Each number is 128 + 32 x the weight over its row's rms, rounded and kept within 0 to 255. Layers, rows and columns count from 0. Numbers have three digits each. The size before them is the row's rms in percent of the matrix's.

# up: layer 2 MLP up, 768x192, rms 0.0671, rows 632-677, columns 0-95
# down: layer 2 MLP down (transposed), 768x192, rms 0.0652, rows 632-677, columns 0-95
# gate: layer 2 MLP gate, 768x192, rms 0.0698, rows 633-678, columns 0-95
up632 094:106139113091080149129119150105126152109056155107088080148071057080118155114142159073138124129143079120132140137128104131161153149117079178146132088214123147208120138083157155107154140152113141101116093122105133185104106081123122127145130114111118176117082118154088154091117126140097076098
down632 099:102129069199138131079155142109150182101117062110071107020084117150111151179165122198155138144158120100113116171132096085127154091108079138119138114121117095197157102069109164124162134172105119120141086133183138135133103134146119084164152125094154101183061133157121141119130078160139112090
gate633 094:090089142164182103121130151145122117063149125158060173110125078143138137074080173094138139130105133159161095102039118140117121131146148066111085109136114147121164087120089070135133140095203143154138143112096124185167154165138128103109162157087080087158122084108140122119108110125135167181
up633 097:147118149136106137169120152111061139152034116156156080173111120149153121112143175141125135110137109137188186135148113122140152131119090154124148166148108084152122143087145124105138116109117103107082128161129095130101077130155129191139143161128138147099167093156176178159139165154157085143
down633 101:131178102112138116117141169124144128187081137106139108198099197146129138187136081149140153079146156137099154174156162095149208095129117169151157133104088093120022158096123175074152108139143148151102127099152083161092146111144167184135163137133047115134113149161076104166139141171157119076
gate634 098:174090123147146116134144163154121074087124137155107138124098074173109107114086134086149140154153116147111117188102063069113133132117101140074159134116091086117114088084151153094141105080118141157166139188120114186105131111065148132110143148152093069159137124136138157113100150144111130180
up634 097:118137104140147087097134086097087126150131126140126122095096115181120140094125136107113131109176111128103145121129119114127170120159196094080131124094128150165095113141172140120123097131182135160145146160153090124166147133115168179141148139131153080128201104178162086151141166074135114156
down634 100:117104185161135187077156095101130086140139118083101143096179141122202142123112147115122110121081082140100117128067183145098141118118115169098131123097137127152125078136172119102140090107129106124162100116136098155158150126099182206086096120086098094178117068128120080125127098148122172145
gate635 092:129144093168151164131068146084171130106104168110104113069110165132131176124140069149151112095176156113085117148036100160190133117150173046121191173084097120179105086156108077184123112109116128192086138107110091139084120070133144138067136130167144074166103097125123127118147103121170118197
up635 089:153118131093129137095138131172118144141150163123107132091114184105160144089123152108127156141154148155074141137117111108103132148202121130122170117223176141097093159100067114144121163140135125124104115163116081127150085167143149110115127102143124172190137133116188102125099107139116125117
down635 094:135092136139134136084148116067145130119080156163088156160085141124175131137118131059190101221141171139080153116162125116174128103113117089169131153135175157157149155087072082172131098163090163093160094098145122103158165065146148218143119110122105141141153094148109117091075132136083157116
gate636 097:131136178146135147111191132087109148132126165142098151143108143107091127115168084137082150130132095162137127100098091131163183110121142132146105137047130180129090123058069105084059144128121124137097147089125072117065167154092181138151156088118145146117172186104157099128075116096079095128
up636 096:130060154081101089109180166079128127091143084146139128136110106093070151077138108139132090116155109163122114096068128132152100148104169155177128204129106177123108130121006093106128127127215130119107132114125103103186128130103151094158188094141131157130121173077109118146107154131104197137
down636 100:030154146145166132135177091107143150144106158153111107143128027145164119066169100149121142126104136116157117051140136163109097223114134099117137146115120164153140149109087067113121165138150125098182140059112090161130202139122127162144167103147154133104134146065156092110111127089153118148
gate637 110:083129113112142173084114119150108141151138121119126168149139173116124103151162046088150081116134130152134171119180139094115123122121161118108158056148127112062090119057125095115098136138074130162083099095167102133134077073144113095166146134041089111184106181154118094167054117107147129092
up637 110:058099060124108136083144103138170142132161139090146190134174118111119100096074115161170119110153147158138170132113110087152142156186133122112124178142076120065141177130179138136135103161169121175139140108155072061050140050089145183143102103101089130138107178075096163108144112166124146146
down637 108:123134145133134132110143105118114147052164129095116094169167134050121138105105115131149157067104087105138154128120131076122145121156153153093104128089165112121172163075137123118088133135115115054107153108191087109093161046111128168096076101065107105108145201080167076111135125121138158124
gate638 100:108129118147202125132109099092127136111197129103134120092134164095131158156122078151138143180125151139131126152155118115137129113162105135142182111100125164153078124110179044124124060130121067126110044094089103135130088117109116090133097152109107060076147186117169067130130147147208126110
up638 101:155135149059153062158181153100140187137140161089119155135171144061097123150123054096097123165121158153114163122128121128135108188131138113093094161158063188135102113128103139174138124124090126109081114065138075142098109169132142147161121138106098084186132111098145075123057072100142188164
down638 100:156184099133128114154125154131150157112105058119116175085112064150107139156052097118115135214108163071168134102067132066182154153115127103078105113124113088126226178175125125155173110162158086124142116047162090066065140175154122173097121163054132086134084137124113101158116131159091170151
gate639 104:130110152106125169065158151102148126121121135096163210116183126101109074142183163145110083092139154102145143178185146125090105148163113176173101080078168184106120121133116198116093151045091087117079168081168093114171130127150114090128074060073117140164133175123143091148142101107117100121
up639 103:153103115134137107113187161108097075136171074128142129118175114094159123164060115133107077088099106109170154097155160091110102130156088182099100116111090135097142120117100124130176120065080081154113168118130093162114120144117147164148128159149075122121126157091118159196117115133065138145
down639 103:092090136087149150141184138114188106123107091140079099132233103107160163176127155153129144102114102111155085139162124098100120150144123144121160108151130112069224134038122112183112211098114111093082186119130105155154102082121145116164102137129169143108164143101152181081141106150108107108
gate640 089:148139091129127157121143103119120105147110180149111130167147147131074079140048157165131097147073061130177064138094181142121207176071139133158128104123169085115126140117098197090134060080143225096141204129148139126110130145135128125099091154154144076109155089118103131127094167106101076192
up640 090:091166121079127079160147125116092178139088185087125110147178191135115090096144089110079098082141117080173131151108084091119152159149117083116089176146144082155065145128094111147129114108130094159115163075074117126105118162125160079164171091100113118153121148117150095134103133122088161118
down640 093:091126098138135159123116105121117175073150107096107116132206118175136118095135129150135093114150100221066114115121082213098141169137098114159159138141147124108140087032180149085086183125117125069096076108155189141130125103081161126158113137165161141112113173184113132163136076158109138212
gate641 106:130189126164152061160134150090205073076133105104104157192190113144145124081177136159109112149113066117069110123082113125045133156124102145120061192114110086107122113106145136111171143104127150120088108137088132126123147154150131111212097104155140147175144146083098155084133191087170131178
up641 110:096098170113167162118114156168128063048169132147089185097144124078153182133068214133192110133113151180146145155105168140125113138089159113131096110163145080096122110130191195076124177137105101097147104153135130176092111122086116137113113135103143189135122139111102147119126150165079034111
down641 109:150104108108176139119148145126211165071143110099089139133121086151117164111119112154214077141184077186148163128143143171132100121102144123167076173155175141068187069150118172140141157096090120147132126150110157125072072130156133255150119147112128123093154135078162131106094094168146098151
gate642 100:082122084141146119102077141124204148133158096178120102154134171145107118125187134111145105132155164095127129142176100147134098089184105147178114127083162129077127140098155152138127203127109182199149153120126149116124058182148167133147135127119109174190138123106148083139107085168152122125
up642 100:202112150142097137148139124097172132106106074117161150135073131146087060104104063071096127132142140105123151158170094133125124116104080180096089138196035137145111090105133159099090106125139111144146151135119187164174125111129151125086135100100121077110175102113079111124123174126155130111
down642 101:142141134157159134092108135159141149150137114108164139116094164083092102191084104105100149086160093155112141180128112116159098122123093111074156149098093160068089101152094141110161075136099109137122113106163137118125110108153113082103135123139191109155132191148120088130173157172146169209
gate643 085:142088138129179177120135130078075070115121199157079151117107101127114079092167124110116104142115066112150136141163127093150176159201105090124112091058067146124097140122186157165107071114130134086160166100108122126131130112107151114118059078164159153115090156181108136087113136069193129119
up643 087:159087101138134104098093119207151171116101137159167143151129133155178146140115142158171153147118155120150095081166151106118134105167157075069108114145074163165107099176172109067117088167168122134085106112168175095122153193145119119113162134106144108135161063194127148143149069169153112136
down643 091:142183116149102144150105158148073184138127072193092155103125163036135118159151157174159182140112142125160122144173130086186155119116170078144094111159051084112116117124110145097147154105111100151060118117131144131168152128153076134112126201125136126111105143181125091129156103150128096149
gate644 112:115133088123144162123172145087142100086163115181111171068131133113144138171161160064099159152106132130111061129096103068084163087133129152139104114108166160174128150039167098100116137111118151091075095093125180152134101176104148123150098167165096160133150162074122144145175171098078102136
up644 119:084039152151135116143117145170132122124138130075140086174147097164118160059113095162167079137141121077126186153147151163124084151129130089114133117180157137123106116192118172173097155146106097147180136132080134105160161152146090161101147062077123142128077095184137111147068091155137139147
down644 110:166132162178133103101167120157133127143133102097105138128130133149155201117172142185140158146133094078137135127117124160163124156149141115106069132133104108108009091110158162172151156190154195149225153172101101119133121154173136160117146114164155153123114054081086124183082102116162069138
gate645 112:197093148080124094135128106129188113079163168033144101100118154105153172108135179152121143134118029156091114119120115110131140128117066124119143121162115090100106164127089105095149073104131129181098084113153142123105101065092112101158156131120109085168128089094061135136105173121132129153
up645 110:061159148198085143137104119198076169105104120152105092154094108136094080121105095153151138063062061118137177130103097089144148094130128174103082162143157151176100091102149035116135104105152101101102140089112154118106123132123138129098132137157142112143146143138191098144136096097169116107
down645 108:072156112204124090157106131128124121105151157162106102140057116081164152143132109118116121061037173085107093100089144122171186165176161159177095081115195144134087183117135147138173106189124121113173166147136109123140090119137209089121115151169190164114093157151100125146097133110110132099
gate646 084:128093164136143119146139086181110139113115181120129118100119156107103112074151090121116110161147091156141076039120171129145125137094076099161165141127170163154122115108141099113103129156151170130117143195099085109129161074108125121106130128112122097112139122127114107178177064123129160150
up646 085:128135135140117099095103140123154142067160109159148130091090129114120098052120088118145177158154222132116166129110145186135100147135130165156081184140086191125157097150095098095117183192125089101117110193104134109131153154084149120108142105118145112154175146138134131085139068139167138118
down646 089:148084108131134108123082083135109125166114134112189133084126111113099096093100093091124142111164127056133082086127118108169181120129147166117181160133142131121107148169104138184179089150121068098157154173105160084132122169122199109185101115085148114130121121138110151085146150109065174153
gate647 090:103135173131157125137152133086112138092142103082108139163180099122110120172141128153107138085068069162127099121152131113073132160121046136111141153076095114195125098054106135138143142130096134098115108118108129100112102146132151131119140081079115051154086136131107077147128097054188140111
up647 096:067139093168136090123154093135121112128105104113136087128129144161104113165066138123128116144115090118071125194174142109080122158117147141073114132086103148169126117083165121211133200172130124087110128116130178086149120129150167096148128113122144064095118135168169130156105135121171136108
down647 088:106125129113107103165120101142107159079121089147120154139109134136116130166148149081137132142112122148107083199165113133131133191116143094070166127191144113163255179160110097198196130121200118167181140072122114119143159101155149162111119125074137078149120108169168131127133137118147109135
gate648 101:084128118080120156166150127171125148125154111133152137217080124178086133129071172162145081110065105094175109165076132204115121157113189121129108110118125164123109083077093105134111155156147155180126162191191147120149166111161120051113081153154108173110100090111096152094155127202125156113
up648 101:182135172162106133097135069139087148163151113139119177112118177111130147123147160150112161115130146094167132119184095075120125125125133097146186150138118097135130165132152160156140088076167177133053138109127173094145151112121198142154146098183156093147171103099145157127113094111074165167
down648 102:179129099147137151126107055167180094123145133148115154175105104117165115114102106086114108144162062121150132051159178054160111047109119160120167099097135139086157142073119118092100088109143144115130130098109134115167157092085203152150118075172145109127142163122098093141111121100138148149
gate649 094:099155170143140094143142136111154132123123114098175167071107145122103095181082122117137141165168083124141105161108139105100146109194161121138198138117076118099087106130113059127153142145148119081134104070201207133110179171136129125117152099098122112074165109106157075170114161116172096073
up649 096:149110086145137144113104132100099154111130122201056081165134107154157164141115118112092134133145115142089096087206123167131134107092084133109106065123189180157169113074149163098088126110120147113164148182091109126162157138123116129123134114098111112128099135189124126099158109107123132145
down649 093:148138121098152146073133135177092109119158137127115132145177103142103151165120107090160133149119083051151140114121138088099152103183138095177127109180143101097104130099097116077105097062183142135172077144135152143125118084076191165108158109121171119100131153120035129160111147111149112118
gate650 101:120143181137207140178088114128071101122120133147101146066135162154101111126055163186115089099146170119116117191154143127148132097133172117121100158064077107104152177138075094081131100146160177129125099164115093099140150155095170107088127153155128052087121111141129093140098118145165122138
up650 101:055083135111114074093155109176127092134166138137066083180101126133109129101125115145132159112131121102111127055121153123130106130104175144151117056115171159116093174131063139191132126116137140122137185136166171114191100159100138131119138175135131146063137150151146098106116134181087112082
down650 101:141134133079182121179088177125170142158094082171109107125120108158091222157113168104143065064060095103144100095160134151118137165117162080131135164172130117089190139100046116126130132143164162141109105167172120109131128167102156083131173137125147158169128141136142112170126123109057098177
gate651 095:064177142171161160142118158120113102076113146115140162055099180104096200125151084115079099113139148132165119172095123168116148145104107103160120079087149174134122106107087040186073135121151164125135115139105138144180082152058151137118178162123090113175158119162080140124096123114087074102
up651 100:120102114123133116096114155087148076067152134086129116086162089122156159091150124147163088165141111187120123111075169166071116167106127089119143152105128156126153089088082071163151138146162141108157047114127101112131188125065112069139103129122062118214157118135134167114073080101148146185
down651 097:101127136116132077167139159127100142094138145156100156076141108111127160106120111112154100141114119111089101099152171166124117158195140096107122165140211173133228069122079135175077179117158134096177108201140083137124124154151102123143060129087126100155152079143141195153139132144105157189
gate652 115:140109143122138154097161153101096110126178131126084156136094154090141161102162145098132177152136141106124122146092142098139122106078123116168145075153144130094128048161147071111136117124121143123104131138096105147148160135087129148113065180162136158117097160101124123101127114104092134108
up652 111:100115159167133122111129119218182075102172065136145154115134127128138162039121130132163106126096117134118089122141151110078101143124152137147156135116156187099126152088102111173093134113133115170126183149148155099127065151143094151086102132120122064167149051177075190119154098153128186138
down652 108:143120174127168127109082188064152151153143102119125176081124127165111092112171118139190137133098130106138159138096082161107131066173140151055150124094112157193128120118154177143092164147085166119143090111103116085123090135161137153110115120112206133118090074131111154144150099144142135142
gate653 098:129073115119180140178150124125126107116102178184198145167115196107116162072145090132169096162136155141128166136121190081132163117140156129137089139170131112154067110102139145130115097076136100166103146150204125167055119168079132104059100189089103108138121068103140094136141170103129153148
up653 095:150084092132175157142099137104148137175122160208170131120151156156131123117179142166102140125092175104150086157119170143170151097104180157142164120107127125092147165177156122132143185133165057147148148144111137162093104171166085132101104092121142187109076148124098163132127156146159112117
down653 100:137089148108171155053170131124138129135120144107104141098153171154117148076145118082135109088089127060165069166181091185143171140089148132095173117139156177095106139165111140134158132179093123167116106154102123082168156142093080135096072137118126089129098139146148162086104157178134158191
gate654 092:094094124126193082118114145113130097091132091138100170113134141088161157150177094158127137131192063150213159164124138107090141114136120179136136058145150157140107091115111116065126117150129076170108111088174129136091059230139156147110139123163126134186145086107123069099161181075144154129
up654 094:129151133142110076144177092155084155192113128075106043112145159108113102136127100183142059113101108073101217097138128096126083160079123131137134129080130159151122187123095163142175098145122152131132111148075088112149155128071122144149107070121112121099159158148147130146153058149076126109
down654 098:104154132125129092158146082116137124141136179095137119186151147073159126091116140118133114171152155099113198029156062097106122095105200136102075133135111144164052141220114157155090176133143138162129097088123120071141106148135131178123110130097149096116174190133083097125164030131133124134
gate655 107:114199122138099131084134107087155102128094185114160148153137136115110103108094094108156079130123100127084067208123129145152152196191110110098081077200138148132059056075112151144146132108102198178158078131121120176095089084119156130122183176185079088099122148182128111106085074115095138085
up655 103:194174142134031160095177125093162114094162101098161173130106143124116107106122148115150092158121061140142157137093118077147173120112104106095152139158161113109093142098149116114083120164084072133162162083109123108116185055075131114152134102152134090150088209111134117133126185111132098179
down655 104:166166214195068128139140122089222155082105139168125130095106124115135137105101141168119095128107146105102157089098130124139137102107151139143108158127072100095184063122110135133145113148168054115150144134162209182158143121089164135077165127145134101084056160139097114134148149181081066120
gate656 096:095122110132159163099086140124145148147154196090164122107147193114118138141134101149135129065146120127095167142135123106149111132133172099113087081125093110140108117112142164137056142043167113082105148229099135117075092132126177104180104155158157102098100115160096149119155110175175123108
up656 093:141116125101077148130103069144133138043057140129122147079103126133096102086108122112151088138171097088130044144109112109141168103126081179140133165097155107143107101106115109175150118154158145230107111105123105124193104111126076111136132099103094172113126141051175146157094144101104109133
down656 092:133099123140090153138120200108110120090106126128122085161109158173101136169121136145106092139173139074164113178034148137178115116124120079203175067121082133097000135169149205152081113096148119094095087099163144102145116076132101172112132159115090125152115131138135140107119115106099135085
gate657 101:078149143061106095130114148140146082161096137122135139146085115087113150142118173113108107112170117154120098075109142076180140180097082123100130120113099134146125141114102116120181088157143122122165122084093114150111123150129177132148077081141123149091064157166131131119154092130144149145
up657 102:116126139111174139178145164095146143101171104142150083113089102074123102111087129101103153108148081172089096057123066109163086113141127134108172139180068080116084104183176120104167132111112114162135095110103135089171105092100140148135134119114123115082080187139092095128142112115119170155
down657 097:150130171063075154114146135137132128132109121121098128140081143091185113117136146123122103077091148136117117158133108096048122158097120119176139085085143107117255177172115094139181106126126138118104137098143124090099134091128082168114037094161170148117074137130154170150173166072108067146
gate658 107:089181108135087159066141143127117148145120080182127133117168131111113146130108127142168163210143092150146099150093109076063133082129154131109104106096156148071086092195156071168171149115181177176162110189098147089104155170169107198134139090102122118115117138093087093148115135149169083095
up658 109:174105068135109123153149129163036126110120207148194100156104088181170081119134152170099094121084149103155156130175142126170133098094062159198114163131096076130147132125059137145114175108135115115086180088137101161134159095104180088114110155098086118103107073157163186154109141113084143162
down658 102:116124119148101164156107148163117104112098195121152116117107114107147087129147144158154119071125135124155144063192112120192129095087083136149111120162089101131000146139081115152085132156110122131109140095151144206086117137101160050127101172157096117103095113090134169134140108124092159166
gate659 097:183114162134117083110156154113136104106126090089152149107127126071125133094146098168157091109109138139138167133069143146168208085107125169128155145141071157099077077119136088094112117124154102129129144130112154198082105103128137096152151117150153179108128161102130155177146150214127091147
up659 096:173111158117118145162126114153127121104107175186126176088138169157134125109070105151118159102149102086125115137145072115176095084109078074150106142151121161197136133140158135122199165118105167078093169145133114116143128149169135147114088156149123108143133135089151123184116221080142159151
down659 098:110173148130154075113115117139150125135139187157139158081147127122143119091076120038103135184184125102111073132123132130160117159204102113073103127112142137135060121139138086139167158070049116180140111095132120150177104093114147101053144161189053129088151113143069078095174112147136142127
gate660 089:093174201177042123127165146145174124128138114084150163138099121093139136072121130125114136144163101113095115172136111166124144090125140055088089134129133119091118127049097153142128140136121154123152106120180138110037167121117180154145176177107084103168144084112082134120146100148199087197
up660 091:158164197119124160054158100119080159116169120140081173119151142101127137152168176121121179129112107103133123107156121127132084165101104155101142101112117176122091101114142136202074090136153153128097174135082092143130131073090155164164108135131109178154051103151145109100087094168107112122
down660 094:146115170061136100135118134095109138064133150130126134107093163176109132118138169118171132106129107128098165171096167031151151145138150147107153169107147116131216162154181134139182126157151135174144117149142059133130129112084141034100163143165125089102151172146087180077156075117121138093
gate661 087:164114074061168132158124137118092096141113166098156180200154117109132110120104188174201145122126097162055157105094144138116123117200189133137166151102070119070094130106084130155158146096162155141125142150136149137093157107130152123090072109157140088147108119155094102177104149147169153117
up661 090:087162094160148094153137131147177109168146141128087115121145135110078072151111068139095135089145092116111146132126213133043105102099149180153046099151146136109100150138110116145093083162150162076104092172107167133126083141110123134134135159110123132123127111111082099083182112137136138096
down661 094:101140168167132074154111154130166060156134244110131135133135101088097131118100096151068141144109163137078091082070143128112080164162140149126060105107116068101139096127089104159166097097137157171116144143109111148070134120115118127123116097154124161156097080151107146157167115127206074141
gate662 099:123050141146155102125091198161105119176143083126143111116104171126157138118101181155085071070139144119060073101157077053137139076145147123165149125117166112145128093079174182131102101135131145160082094159118148147171124145067111146128154143082089123093124142071104145081120110141121099164
up662 099:045139085125126108171157085131119139149091131164126117162174126158180102150120138163093119155112088139091084122150144125139095109080119158182151171153111127150163149138072100075170123142156163127153140113125137154124157144171096120155171132114092090177073107147091133170139132147136048161
down662 100:064161094183153147120137088116118137168111046110127183192090110129140072137141111108115074166137078112092078112080161093145127068166088121188145086076086112180096150161124116110097165149141115114136166103166121132087104190126148128124151105135185162152141110103139143132154104148101074131
gate663 097:168158117109148095144130093113165103172210141114102129128155150116165090068078144162109140193100189101097145134117153086118082095095143163135090132169099180140130156152182087135121109110075140126128130159130174106101154179125171145146134148115121094175107065089073186155117161133151121120
up663 100:116104161121170224165155185117131110080134131165073087157092107194128185109092135097142114102182109076085115142159121128098130147183145157114157176138107163141143139184164133130145177147153071107097173144199124114090123197109094101137134133119110121119139080144143124089148086098145180113
down663 102:106152111099122123112174141093140177135157110143120138061135144172170129139101124128121142073144125128127112168147143141090151082127159143101085197095169104112032108043146141122189105164164080133119126159121089131154125133121098065136175136076120080147084177106193133111133120185163196155
gate664 116:136166138131143164137156145130178089118137093104119140149147091142136201095150166087153105091107106075142135168168116150178140132110198110165112107119135059122089135143155126093108080128105130130150098053141155151109063146145085109133055109128068125108188130150113111110132139085148110069
up664 111:177142085078088120086128132129138179109115161122142204113156141156155141082133167124136109195193115154200107105130100126174118090122126086131096149103182108128057134123127112085100124122136130136115139093147135119175089179107165134146102108196094121129127118104169148091158091102205133106
down664 105:076153070109134181125153110161155166144132058081119101108166121166123121143118074105146103136152116095128175087115120094142153107119134220165103125083146157159206137142170109166125115127151146095149118172112121115136129174166153135136110119076159095100115102160145162166054127152153120114
gate665 091:118154139118143095139045110153144100081091122080150134121112148138092146145120071165102113132127121146055094085125117118120127158093096121117089107115083155179135166159089079156145104149207154112219135159148077114112112127089120138089083158128112113141145114127060126152165129139063095132
up665 093:129149143112093157165101134120075157127145130151147136127128141148146096112211117093166168170205101175094130153163165112181140110096102101114129177062113129136091149158090180129151155116128159140142162097063147121138175085133130116147104107113140162015102101115159078128139154183153089143
down665 095:146128120238173137182115118145158184146124169138086071130177138132100140125157110131163135114069110114140059116174146125109028171151160145112170091095135104111090098109113141165137125084104072124106160111185124114117151109098155146137153110146124125132162115193117143133191150144100185105
gate666 099:121071148119090112074163107159132131096124102126120134101136132146132132111170123192121138126116129105071126095076136147175166070090081147202167172152123126107132162099100144121114157143110102099107187149160126148173184171127181148190132166110124156072132156174183168160114174090158119187
up666 102:060144086084179091114135120150090132118161163109057122121143136117076158150153125108150154140141103197140148113169186106063024129140132093097162137106152139110107144084146109113086146144100133168073070101140108080119126116135100107157120130079161134132136097133116125079068085134155128122
down666 097:152098132073061139144159080105088137097136103114130128117092124139147140174119127183125177122075128077130116160088142148134155101072122185173138131161114136127000127109131118119153089094118100088186173149159118137082129112130089130152090128155140191061164129122152130157117104116147134161
gate667 086:104126144148133179119132147135109141108130164130189162099139145109153146122143065143131122157121107191109173120144071109036179136115130155162111080119118075131069020097123101077107092094111161154105100152163160152093089123151142138084107108119141146078103113151095100206089117112113077139
up667 085:134116079149126174113134104115119104141189159142137147101114117132117129132196127119113076195141150114146081140130138128156126114070131101172136138078201133122081154132155135127065162089107197145118150099117098143183099154108099129127137155101147089109169118127156063070151144119128156095
down667 089:111138165090116151133182163141109075121122148176142101130071133181143158138126138103126106182162131157091159154083106115151174124094146043191148119116117118060079131211121110134183195112176100180132078103116079153180092090129162136099196179181096194103152123157130140115145098123142170058
gate668 090:129076142139152063094145128111124125117134128119170106160114149140121125107173105086203131182135126116104090118089091115138136189199091058144094164132052129125077169085124171177140108099135153141121154100140098144119104158158160157092132144120141132137136112157077142118160187075120119138
up668 090:162094120129163099194108096151095070059162105138134136090129128158133227143121128142143196155124141091139114151099091147136096117090131057124170106095124165147103148124107120168160093083076155171109179168126159170122085206069083147138151118115133127155103100144080135174152187150101122149
down668 094:127164107079155111209207152177144108070140148200145219101131168081099163199144141177136113175142099137128165107111152119092108156101141114130093110122098106153191091095143086155130100139145119118166140105100163159121156160138114178130120113157127130138091188162090092132138121143150165084
gate669 096:153168107149128111060125130150143140122141104127143169124158159157233114151057123155142120091133166118107166158134145121186128086084109130125156145118103105158147123113102115082166094098086184095108164131151153158101100150070155082159127137127090143182125198125103120152153149186106158132
up669 095:072154101177142146122137143147098145143105095133096097125109062114139161041128111183100150109084100165099138132146079102092083191159111077085066119153165172121120121156119167150047141111196130134139122146058074139134127115136141158134116105105109136170121097112087108059152111106149077142
down669 095:093134181165157135113129132113084116132128100069121156146153099096167194157103105130077091157086080151159101150125150097101108109080166164161096110151088150106077082094191177082129105139109083110147151132138124142173124122152133090162127157112182128134104182116158163105148130132093113119
gate670 110:105191076141107087149074072107084060121135150107115117142153135064141078065130123057117030145180159074111151051148164131088111113106106115131101113168164115136087151124136125086108141127080128197124102061123184079080172124113158165102117099137111142163128122039140132070146149160146161130
up670 109:089171098106145101123132131166092104142180159101137208152132106114156095133124100128111081172098145108113117113178148139078217076094097158124128127118139191107117150127169171098124151127098157136090070153170123105132085157144144054199087140134071148147135123116125155181145151150112174160
down670 106:112173145122161160123117087097116130143162162071143145203123173075157085109127123148164117129205153134175148082149161133128174088124151124108152158129129123142195145134143127176120132071111138168080077009148116076144137084181124070134127173119128134148166151083153158097127140134124196171
gate671 105:096092085139142137105167117146085152140149152096170187152100212117099086190117151135150118115113121153192142138079163152114146091210141129150138069134153126114105113101169108129094154084087138130147156137086153175157134096144121170094174213106140096092179111168087105130164125151114091102
up671 104:065100118112191122107146111117135135126134144107145132108065133144165114116093103133141118130138091170116082124124115127076086090128117140130126137167080151187111116116093101072132116141065170108186147196101100148162137141125131174133170198116141075131194074169100108086214123102129092119
down671 105:114107130092120142082122097159107120196141141139167093133108110093073128113095075110158115169151143170117155160098124128094097135139141138144150158173093121121250136118121132161122090089144132086205139143167104184171172129079138221126189184125114100159140083135110123149189155171129078103
gate672 104:149089147147152140139146171130134147144070127122166057140139121107107137169166116096098054119086150118114128078129121165151122112183153153080138073144138148121126080115133133212141179080122160132104148169136121142117165172172190139114109189116134160108070186104110132089081097150110101100
up672 105:191124141164159093166140120111145124146134147150171165117111178116098109149179122209110135121125129115112131116174095155126097083111139103103127159153152146110113143119124164075051135109116118118181183094145163164155137124151147126124246082123125094130122179127179131075147107107059123127
down672 104:167124109130137112108148120188140114183110127135091086197056133168105111161158093124143118100084128147116200076135116165121104099133123121087101097128096083127115111123101150127113156164123136104124115133176105116148080180161202089134129183086161152178095165111159145091130129178166130180
gate673 107:069138156136158093123097076144106137141129122166085152154139130144146125142146116140152174071182185122108108160142177129070134208197155179117139090152177203101143120129104137201093156138188116131072155131123157158159154133125159099168104126095138098111083080155107086119184154211186108137
up673 109:205109104162146179135106150168190093139121131069126090103204061148142159135101117170121128122072174075125137200124153138107116134190126156129168153123127100156139159099110066085098110097114176108135107149126150143132118169119120135040113147145140126156099088158124177106057094102146136132
down673 107:123097088125108125116088221095110101108142124078071072102205104180182231149162112141138123164113135163124124150091131111154140097122068089134169133147146048102117192108133080126115165122134166133139111117098080121131135161100113139145114133150190119119126070130150134116097129171116130063
gate674 098:168183146116161156152159128160101129073136139126174119115117157110124111123127105122166106114109134098112128138187106088098161122187122146122129112115154145059113113157169103168103155149119074144178109170116130162127063118118164086109160127161175170081166081167128094103154164073127130147
up674 102:114108080096088111110119170110115118167157107120109143156128144208136145187208175173068162197136120104122107132098167122131132145151113151140121098122158140148094156096117199079138141075090117113118135111119158167165211127191102156159171155095115101130100205154117101105124108107138093099
down674 107:116133172151152084102083127111153120181163166150163154114149152149081047059132131125101135212155101020122086145075122099102131132165086175101098115083096060147073170165146145119158153159097161153108088121159159114102079155123115100191132126121133131132106104099140078108088096159134073137
gate675 111:103118184132146145127090153140141151151168163110118070193178166130156135103164122100136134084115126123134198174066086087143180158142122123112142134065112116122113125109120118101080143071082106097133135119098190176092069152107148121122095161135097158097107149123109114133064141114162092142
up675 106:163137128125156165129118081123148130114192158106192159133095139109146099168067156121075092115171090166131152153129067093104131099090093102162141091145052131074145105157140144153133093133155107169122163105127131148130120132156130118104128132195144124135014123121127070203094171152124178165
down675 107:155125073086076092104122121127140132161074148123162121146200138121144158075116156095125131111146135175130093137114108062121173103137102155059116189136082184065143128137142137128109120178145107073103128106140108150123164107113133095153124177167053146169105138147093057171137130153134201153
gate676 128:162169150120116109144109084153149082115174159152141163146141138124162156114136127158164043138145130165140133150204168146089145150093091107142099063064155124159105194146098102084091113086138102158152134115124111161093106155067175113133154132146163146100156085098171157151094141179084137112
up676 125:096153114154157149142131111090122114168157131091105145129111091148078148096124089086076137170094126138112110128059122181111152114155119178135139136108165183129149148102185091109058111129095080163148089135052077137132165088161112155076151108135110089196217087088138148179157111098159113096
down676 115:150141121141119108129152214146134144164181139108102148167090153133133115070135139150121125158133139205131101120094169127120180054094141101141175127120109080156121160144162123152097130108069131179099153133095154140146129118186180076103119109171148122146137135066137153135112097124172069118
gate677 102:127175125142170176113133109170180141121147153133162178095166154155151142169095099173133142120131135144141116106123138112134172180133136081190120110131120102159087113152107145101135115153094145118148183117117114176133059121164077119103136128199168131163178103105088115118128086117163106131
up677 100:068149129148148132189137110144129073114139096095094085055140171185152127156130086184114127099105140133082107141137163098098126135150157175166109143139148127088170117127143150180159166124151108120094127182103106175146133096133154150151158131130179109097055107056134104151097101119101077179
down677 105:140083137136113135163130093087116099117136139123128078134141149141118110111116106145094154094102106174116105124123106117131101050119104103137152117135124104072176115124143151163139121116100140143106055096132090121075126134110062118068155162059117121051095154094171080168125138117105096155
gate678 102:163173140115137150081063115110138129161141147126138164084133195113119126223152171105167188099164103086093119107162151120163117113145094113144142134091117151087118127135122145109113172162130113140068142112125185206126154152157178166113163148102150165120155162137178048157072153142185094089